{"num_key_value_heads": 4, "intermediate_size": 768, "vocab_size": 8192, "norm_place": "pre", "norm_eps": 1e-05, "qk_norm": false, "tie_word_embeddings": false, "parallel_block": false, "init": "orth", "init_std_o": 0.0, "init_std_up": 0.0305, "beta1": 0.9, "schedule": "wsd", "train_tokens": 633100000, "max_steps": 9661}
Each number is 500 + 40 x the weight over its row's rms, rounded and kept within 0 to 999. Layers, rows and columns count from 0. Numbers have three digits each. The size before them is the row's rms in percent of the matrix's.

# layer 3 MLP up, 768x256, rms 0.0753, rows 0-99, columns 192-255
097:468460514396453494529555536465520427463514493451467496477518525490545515460567597473476545532484502521502484552494572455503515493543472549487488479506529467569561462564492438555504508507502463
095:526445503546520516517518483533504450459565487468523454502528532541487516453407451501530458559501451482517500437444561498452449495513513544486421502516475514502572495505430505467473533518483484
105:533577430546492597468518505450490564471539527597533500497468493502565477499469475459475489486553547558551567449509510544522516491439494513499479516569585498456445588497514504533447518579479485
099:502472522475510469542514559503566484503508545475467504476491476413516462568559571479513532448471519541529491523500537476532568511552527456462558497486529432473529505504523458462556431486556465
093:524482472502553522440518509494506530544523447500492466535592516550504470420482496510489426475596494495464466436435491504592546532542448489509524531532563497540496447494478525495493513466524529
085:466526437461514505552521518526477509422524503425382489457514525524531580520577551591584503510481426547488540488471496447492561495417544496432423508497546473518487489538495563425498549521526481
105:553505538472475552442536509480449484491523547474534519530481526519477542563524516458578449548443464540435564469452462462511542513500437440497492459501492527538481528553550497501471514525522526
094:502437541524485507510436513597491492483489474483523462455465504539511484533560523540457570483496474523496498521539496519524430502543575439544453530547470516570532530487501482414556546497461500
101:529495500534428463511521490481513451507553510589482477465507490462478566557509475579485603424516491488427535482483500460465520519499489515539543474539508437544579460473482486536476558492502503
096:480440509499433506407471492515555455517474505488464457492453531489493457502525428515500490550507498505532516511431446461502492560483537493534449543540541516536565564507487477500383550469464465
099:518443481514534524508497502467584510591517524497489434512500491461443453517532530508502495463529505551572533449444589578488481452528476513483556513553542583493523418495529540521494500504484500
096:407488526420512442543516507513570528551514482479474524435491445536494483476491442584453524529503585452586521491528546486495477546517556449486498436482494516539523508525529506513484481445539528
104:507495518549545526475573462387504523486526479525490491507588493499486534543557535492511482507470456509504554644394597447526440542487520516474521491483521497484537480479462474371456499540521515
101:561524402459514475498444521493508454420532461489489393572510473545533455605507546427523509490512551537473469513529595513479455448524538519488481455476461463538537534549511448488486563531545512
098:496523476573481525506509513489519422483557450489433552526479505541501546471498502478465488482490554486511507525458534434451492467490536472548460476512490522415502547560456504502495511522533436
101:442561514479575492530398509488482485491505484528499416500474412480489505488567549475438437472557507501554560470512510483517462482463528538513433474515436514507493493468529521525488532508547490
098:503508543462564468514536493475526503472513449522566482481491550519495485513422487477506527508464447447506444578582546511486545596502498527506508480471540507539508501468474477552455534507536490
103:497516473522509512523504486468486552538602459422476485543577493470501498488488500455493509440525476496478434498471535452503488533474381523550480521467543477548525519508445472486450498531541483
092:463500518425529436499462509538515462495516502497458506496530539508511485500478477471485553505490464494445485480489494516548508583475432526494531611519437500516426513491522490413546413518500529
115:520502541485568537561550496552470475567494532480494512475536609563502528467485488517479543525474495553498543457476570550362346502448559497575518539525528485466458518531520447511522478498472489
102:566472479504525470483522571567446399451431483526530516543513424549500549475503535521557615456502490530445491489455481561515490467480551516489465554471510545495451440503546506499453526507493489
103:490518571570503539559473565477500437526558532471438523479535459506530455451537523481480451511496483505444457454488461531477462490479403520487498577460515484455484521543545497488466488470472513
097:523435564494524461522510516512491440495542432470489441528446534515497499446488538464525434542482440506516521559480461518443527481496461511505518512501469463546543506484457534462581534411525546
096:422386532505496548464456469523515459515538538457508509485479466495512495468498497503440501438473500449446485482458470539493503503563569526520501416472404507539536526508576510531506504452495511
089:532555567466463495468548490541463540527528533520509580473468496461518571500487542476439604423539478446427519528564461577526447509464555519504541549519471468460466510434535448473524459544585487
096:452427510508535545493472527568479521503463553518551444533560432556474528447499504432447429508497550513497489469457474464474498534495559467460492509527487585502539476533540518469564493502504536
101:516509516451534484472472529429543368533534453430505508475496475486476492438485511495485568527538569466416502514493523436432530531471482537513501530502487449483559480522519486455529496472515515
100:467465463511408569524478525564570444500492519501460469469509434500472489485536487474545494482480461513540476501455473520452530626591554492568451525514528467483498502517499508483510495467483501
107:494479452575474478440459532458474467490516493521463492538503534493467477571553504506497509504503500490561419447489426465519501484436453567477559537494557502462433492527471540483527523452564554
097:567511532524516450461483583559478507479436498478473550532510485527463540451520500494458545497513431427560520461613513519459461477477503496461526470543505523418451515502487453431464522446428461
102:527556519534465482496449516571488473530530492614526420574512478504473555483490516547497516501489494514555524436541428503502472471473426536483467473445548500498493510445479508557502583488502506
105:584477487479440479509515508561517582474514514494524564504523445484494529564440403525575589466495499489576503469443504485431489479486528513589527494508515536486465536468574486509445438502472522
105:490545521560481530504503491528461478497550430477526557485497509470459483531510497501471573544391585496529541501513429562477432486430517521536521540523494490453512522430541540550513476574484464
100:489573493518510476520552580485484568430485461471461499528472484403499511496579470474416565519467442535521536525578458498433486525495501610493523522472501464458407519495525481493509467463522479
101:503502503517536504545532562426558457484569422508473530589503558525465486497511517516525519487515595512467419529510533475552531503498552534539567520513563432438502428478462520594491560522475448
098:502470527498594582513460537576441457517522504502479557532524525553564497401537430482474513502552559439551385487453517466571513520463463499524575499561560454517506549465550485512578434484504524
110:548538461462494511449441537492449585520464421513468466485496468568495516491486477525487475534485522503430496548547475432492559432498517471447586506488522448538458589521421487504539493497507476
099:434459540402479498449505497565540533544571529482570456510523491525533497414588454431486475439458470527500486519521507420493465546470405487426485501520460446506511496508461484469523493529523521
101:493466467559397510480505509513555478531489551484496496499572506468461493505464480570462524516506481508483508444445532529549535517490549454578448467542460435507488568576476500509468445513444520
094:462534549542472459504466521548473580494542543497496517522488484593458492565557561530493536550407436494488569548489507512545522519527467502481493549479517521517481513498428502526526535513420567
100:503546441500533491529501453528539560456492522512545493505493554512501496579490463601495500510464527462462531513521534527545548503517488474531540520487490491523461490472482462481555515528501478
093:505486418573490522527414455546479521458425509534470499507538520464480498517461507479632488560493519483505496400484501542512452442499442519458514454509532578501534433559507538459531518459505497
093:479489523445554452458516472534471493530578380529564553504527469461486463510534472493492464514463479426520515492469461461491485533427393493533478506461559564549538480487517415508467496563543444
108:535495496511453552481456539499481503528436558494474520491450530442473552481558562472488561521445504478504520548498482589508535500577547510534443468479475498433474450503538499606501476568456536
103:429478499452562502574558529480474416462471462491478501523470523448521504486503546495515539560547563549504444539502536525452471471511537589388479455498499464511528426551536473550515468485454513
103:427428495508584525463465492466561481481512506494500520470564517579493565513493588481489489489514481486497496466509529525459474439481515551500503559523523545551536487539509561482451495495472533
104:536539476498457578467520519488416579476500512558554539534493504432520477566498597473467507473454482496562587482518406490572523479444492468570523577509471473493506510452479495425501515536519497
101:499539517483488516484518469518494430563473497528490508481538511524509471512542479369536503478496483528538494506543499460461428565525438544502556507500466471568578473513527519515539499561506520
097:471529510481552505561506550495548468501535458461452527477447482472586496561413486500517587493507560434522516475476525487464550455545506546530521465515508496474500530495555526458547445497499525
097:502521522489572544512481589498498486438516452533465497501504499459443438580472553503521516516549597506480502405498563488556486425498602462466473449566529482559543489524563516528519536502496556
108:472538518443494438494474572509524490549532482480467498495545538466542474454443571488518491533521497485512510511469503526560565486538497462528441510492516520518492478501545488524594567482530462
094:495498473523491569493537452477482475490534517517470480546496528514514528403442509502500499501533453517494533516549449462610516451473480468490387483579599596545467523494493559486480553428465491
092:481509453492489483535461563483541489514442494463591480449506462565525480544519540538498404489545495521585526520472482491479450483496536444437496531528476483504518554545577520470489489428462511
101:495491445497548580489499560493564492491504508452542548515534482463518537452540460494446486465444486458506478533472574471478481493500529629587556543562465474494447502506522530577495550561553482
099:514532496464507492497484458473464546519488522506487504570511518481594486489524492450608551511506447505612523528498445514516466513485483456576505460528593497462519502473468514476451512541481527
101:540482463483490458458500487502487492445493519504505498514547563446448479500485495415481499475483505455490514528522489492554523467526460553389423488455531481610532537536460460572438532431453542
104:462444508508530519564515463494445522496431541541479525451541531521457451511530491423540408523440567527514547516433481474547513453526412441516496590525514576506484543551479510521461510512492466
101:483497513602511525488488476505570528479436518444459479489540443500471448530479486518532441460478473545605554548447556455494508506426439436379506536511504543478528496550495467445503510525491502
099:439493489518515535489503491481526515490515597455488480463535539488539488517458543567511452489448464553476492485446499571417531502515487484484497463512479475608543481554447467520459502495510508
098:452499426491509527565465522446537481555494502518542507466494505427511396528525466508496497580540551546522478529537515477563526460586569528506534482564497585465499474527519500440477506523459538
103:502508556478512531521469439566467515518472555506552480571530480524506524481467464475483419502474515567536482524573520500542488474519572440510468518563474515470480558499542529476515500427477588
098:506507480497544497496509538483478547488567455528489494507514554465583609510528475471471520503445493567530505493489491511504574486503481467504457468500552530515526503509483471522485485531449518
085:473498477486498483491519501502543475434430521463391476468389568511507512498543480448575381468538494537555514462485531542458510487404527481503503443519542488494451495580513556489476544502465451
111:510531529475529505487533542495485556524539489518484510504516544413465503545439522550559499508521445489572487494470550564497545517417434478471574524444502448454506562514508482548473470496522468
097:446508427553476506452567491506564453551499545459473508499506507533456400432512494489510428450537458531457436510409545434470484509489478487511434522566488497502494465539507478463432504465534550
085:478470495489456422527568467498463449438440486486491535458454472492525490508587534535504496537490549499472545500516425510551516494542471587485526493511568441480514438543405517495518513502461475
097:549488491525468471540498567517547409485527569473447556558484539408469409520391514453555525455470510496495505493489498542520507479446556562514477444519549528510567562500456509506505472494515507
094:415579479462454483539549508445538492440499478527614520494523502495556497488554518466455490468479472477536533601547507515465498509510497561523456537527494593472474492489507496422525452499558492
097:509515484585546484510522528487533523544523522521455454461542543497513502543532439488477513570512522520565543496495492435540510556422529499498586401514493575481563465508527480470508528489499465
101:480508457512513447537521550501525527522465527594402502512472468456475513504516454543522541495586512509542454542466496459558485440488521509477465550480513545529527527488495498562458505562478500
100:448457554526462507485552589480484486513515465488442484511453577487442444512545503547514517503458558522534528459493479501515460526585473438478601500528514523496515479522514521571546478469533546
098:526566456504462467546528492521504478470509435482507545508472493491498518453481474476543453492549506487508464488432476533415514445499563498462474498507548504482451570540471536467473581527496470
094:501513486490485485476457502516481451557498526547539537499500497473445505525536516527497566445504442520461482573515463506505498559513582489490500512468461427455477514445517468499505468487477511
099:507537599503548487485466517517453502506475512588539554524534517557443499447507459530499474501472524431476519480588519527512497442505562469517446472542526456492448489501491511469476509519536498
101:481516471480456500480428544561558530517545477489499544559465476551497478407447485611499516499571492460541452534466448496553516494503514466527532505525571435473501505477505521442459524534525495
092:434575515561477468497465582460502490520535493480480569562514511511394512512542533529484511543531497494533565502508440467572440452440472563514477562477522522533515599487534456495529522554549529
090:532476493537405461529443535480443461432499515537498515525482514462512502480492497490481518501464454445504449465507535483543452483528490518486504513482468456501486484499446498500591428573508495
098:517586483546472588518573488483510492506526477478454481488480517451558449522506479497491472545468558497509470548499490520572522552496374461528489406462587546479532447474502535584569468531460483
097:512528499540461532509481516471461504469518552462485423550494523500429494466440490620440547512574450571474500492519496448573568478504580487414548518481523494515531502465431491465531496467527523
096:521600454472585503482520523443488537529566476548505466464528491533516496513531551529433528582461529477512511532584453517448560479392547511451513489500490510539437539553543428450489511417475470
090:492521465461550522534467542530585531565462472482506559552485488481492490496547499421499528461391539505503481448434465486478510553483480543588521489483497496496508487568504462511455559538585472
103:511484520492561575462488443508469499540484441480608535566486544469469515447437491499528484515487506408606505491472499572574450491500499425540473484474485571519516512488482502516447469551535485
100:544524548583499503498560425493526461489495540485500471489438547476456477466489549508507496446474482548477459543489493458517482553452507499550532541549532502431498551476452520508484503519462506
104:458496588518522540518545412508554449508606544486500491514491510553518495478555505470552529480557472480502477531487467510490470497449572519517534460601485477503554511505476526505551468525534453
097:476553604499537412514516537429590506470506522569549497457489472532498485547492415440471546436495503581495490528519484507555469508513544515550504511504476543490523491507523480570457550482471485
101:498456533533535443528466459513547534445563489543401508456458522467505460460431495484490527547505532497456504494508471528546488460475533458458432498411517530458476472574559467432447553388501467
103:526479522458565513431462478488535466478434481546532505533572509522535496465540516463490499467459543432544474482476529455543480550496498538432478550557473516453526420488503500483513543546505534
101:470491486505511512499491554454530484478466524531484548445479530454504491467492524510453472503501513482466484553461528520457586450456497416513461429506453497577511510501523538402468505477475568
104:486446524557447466568493506499447533444498493605507503476479450499510543439464436470517517533484501566552548495556417525501543445503520542501472530435525549519487499476447488540515477457485494
096:553483550577538494470532502504482443513513556485488485540471515487516568539523584481480503549439558475450470461543464467430551484522547502444508431524462551489421520554557493512522479453503452
100:493480479487537472517509498452522406528546516489542535473522495511497521478509507462448544453546512499483496577537514525481450478475461546417525528434511536483560486529496470495454484549429485
094:508496543529566515458483531531503531522444484486542503595504492514533501462537476463503477501498463477539423402529538519525498481487497541565462514518462535499480518534513556478463447547542529
105:509523537469476555478458525482481514515477519507483487480455471543505483516474537480478588396471546539501505437464411504526518579580451487522537531523489421556464582486509509519536519474469529
107:495545467507581542607471515556449457506546542469478525566436473456479448477541459462536476551509508547453496492497482459493501454539425526530579512560504480488512536504492528468495571457480484
107:503479467488494565453508462456534482519494513488601468398540570531435511520509518469493495464524461543432461486550486446565495470483462472473488567495492523487493511521483517545438483511469452
110:559541535504467521506386463501474602470393455532548525506504543498433543460476453491487474507549424470469510503511490537478530504522545447515464467560470576520444547460513526514510568541452475
106:532460469454458486539529445563522512520516509495487524577496459471534514518500574462454558490556551508505589482551481502506512441472489448556504526585518417550462541440497461482614491500500523
103:537525548556499508476573519570503564543470482516488446484481548528462505460523506441470457561508518609523487465496522542499511487524511469511514503504459577508539445524545499466433591508449510
101:516458489525533490448489500446484438457486502519490521493545486466491433509526501465504483548500535449486448513535490568525541445493516461481478522505478468534535386478508530492456537556448516
093:487418547530508486533399593573482471520445495547519554514510472486535556505449420524576652502509540446479463519518466541529514445463550532520474492521499519470501601473470481458564554511542527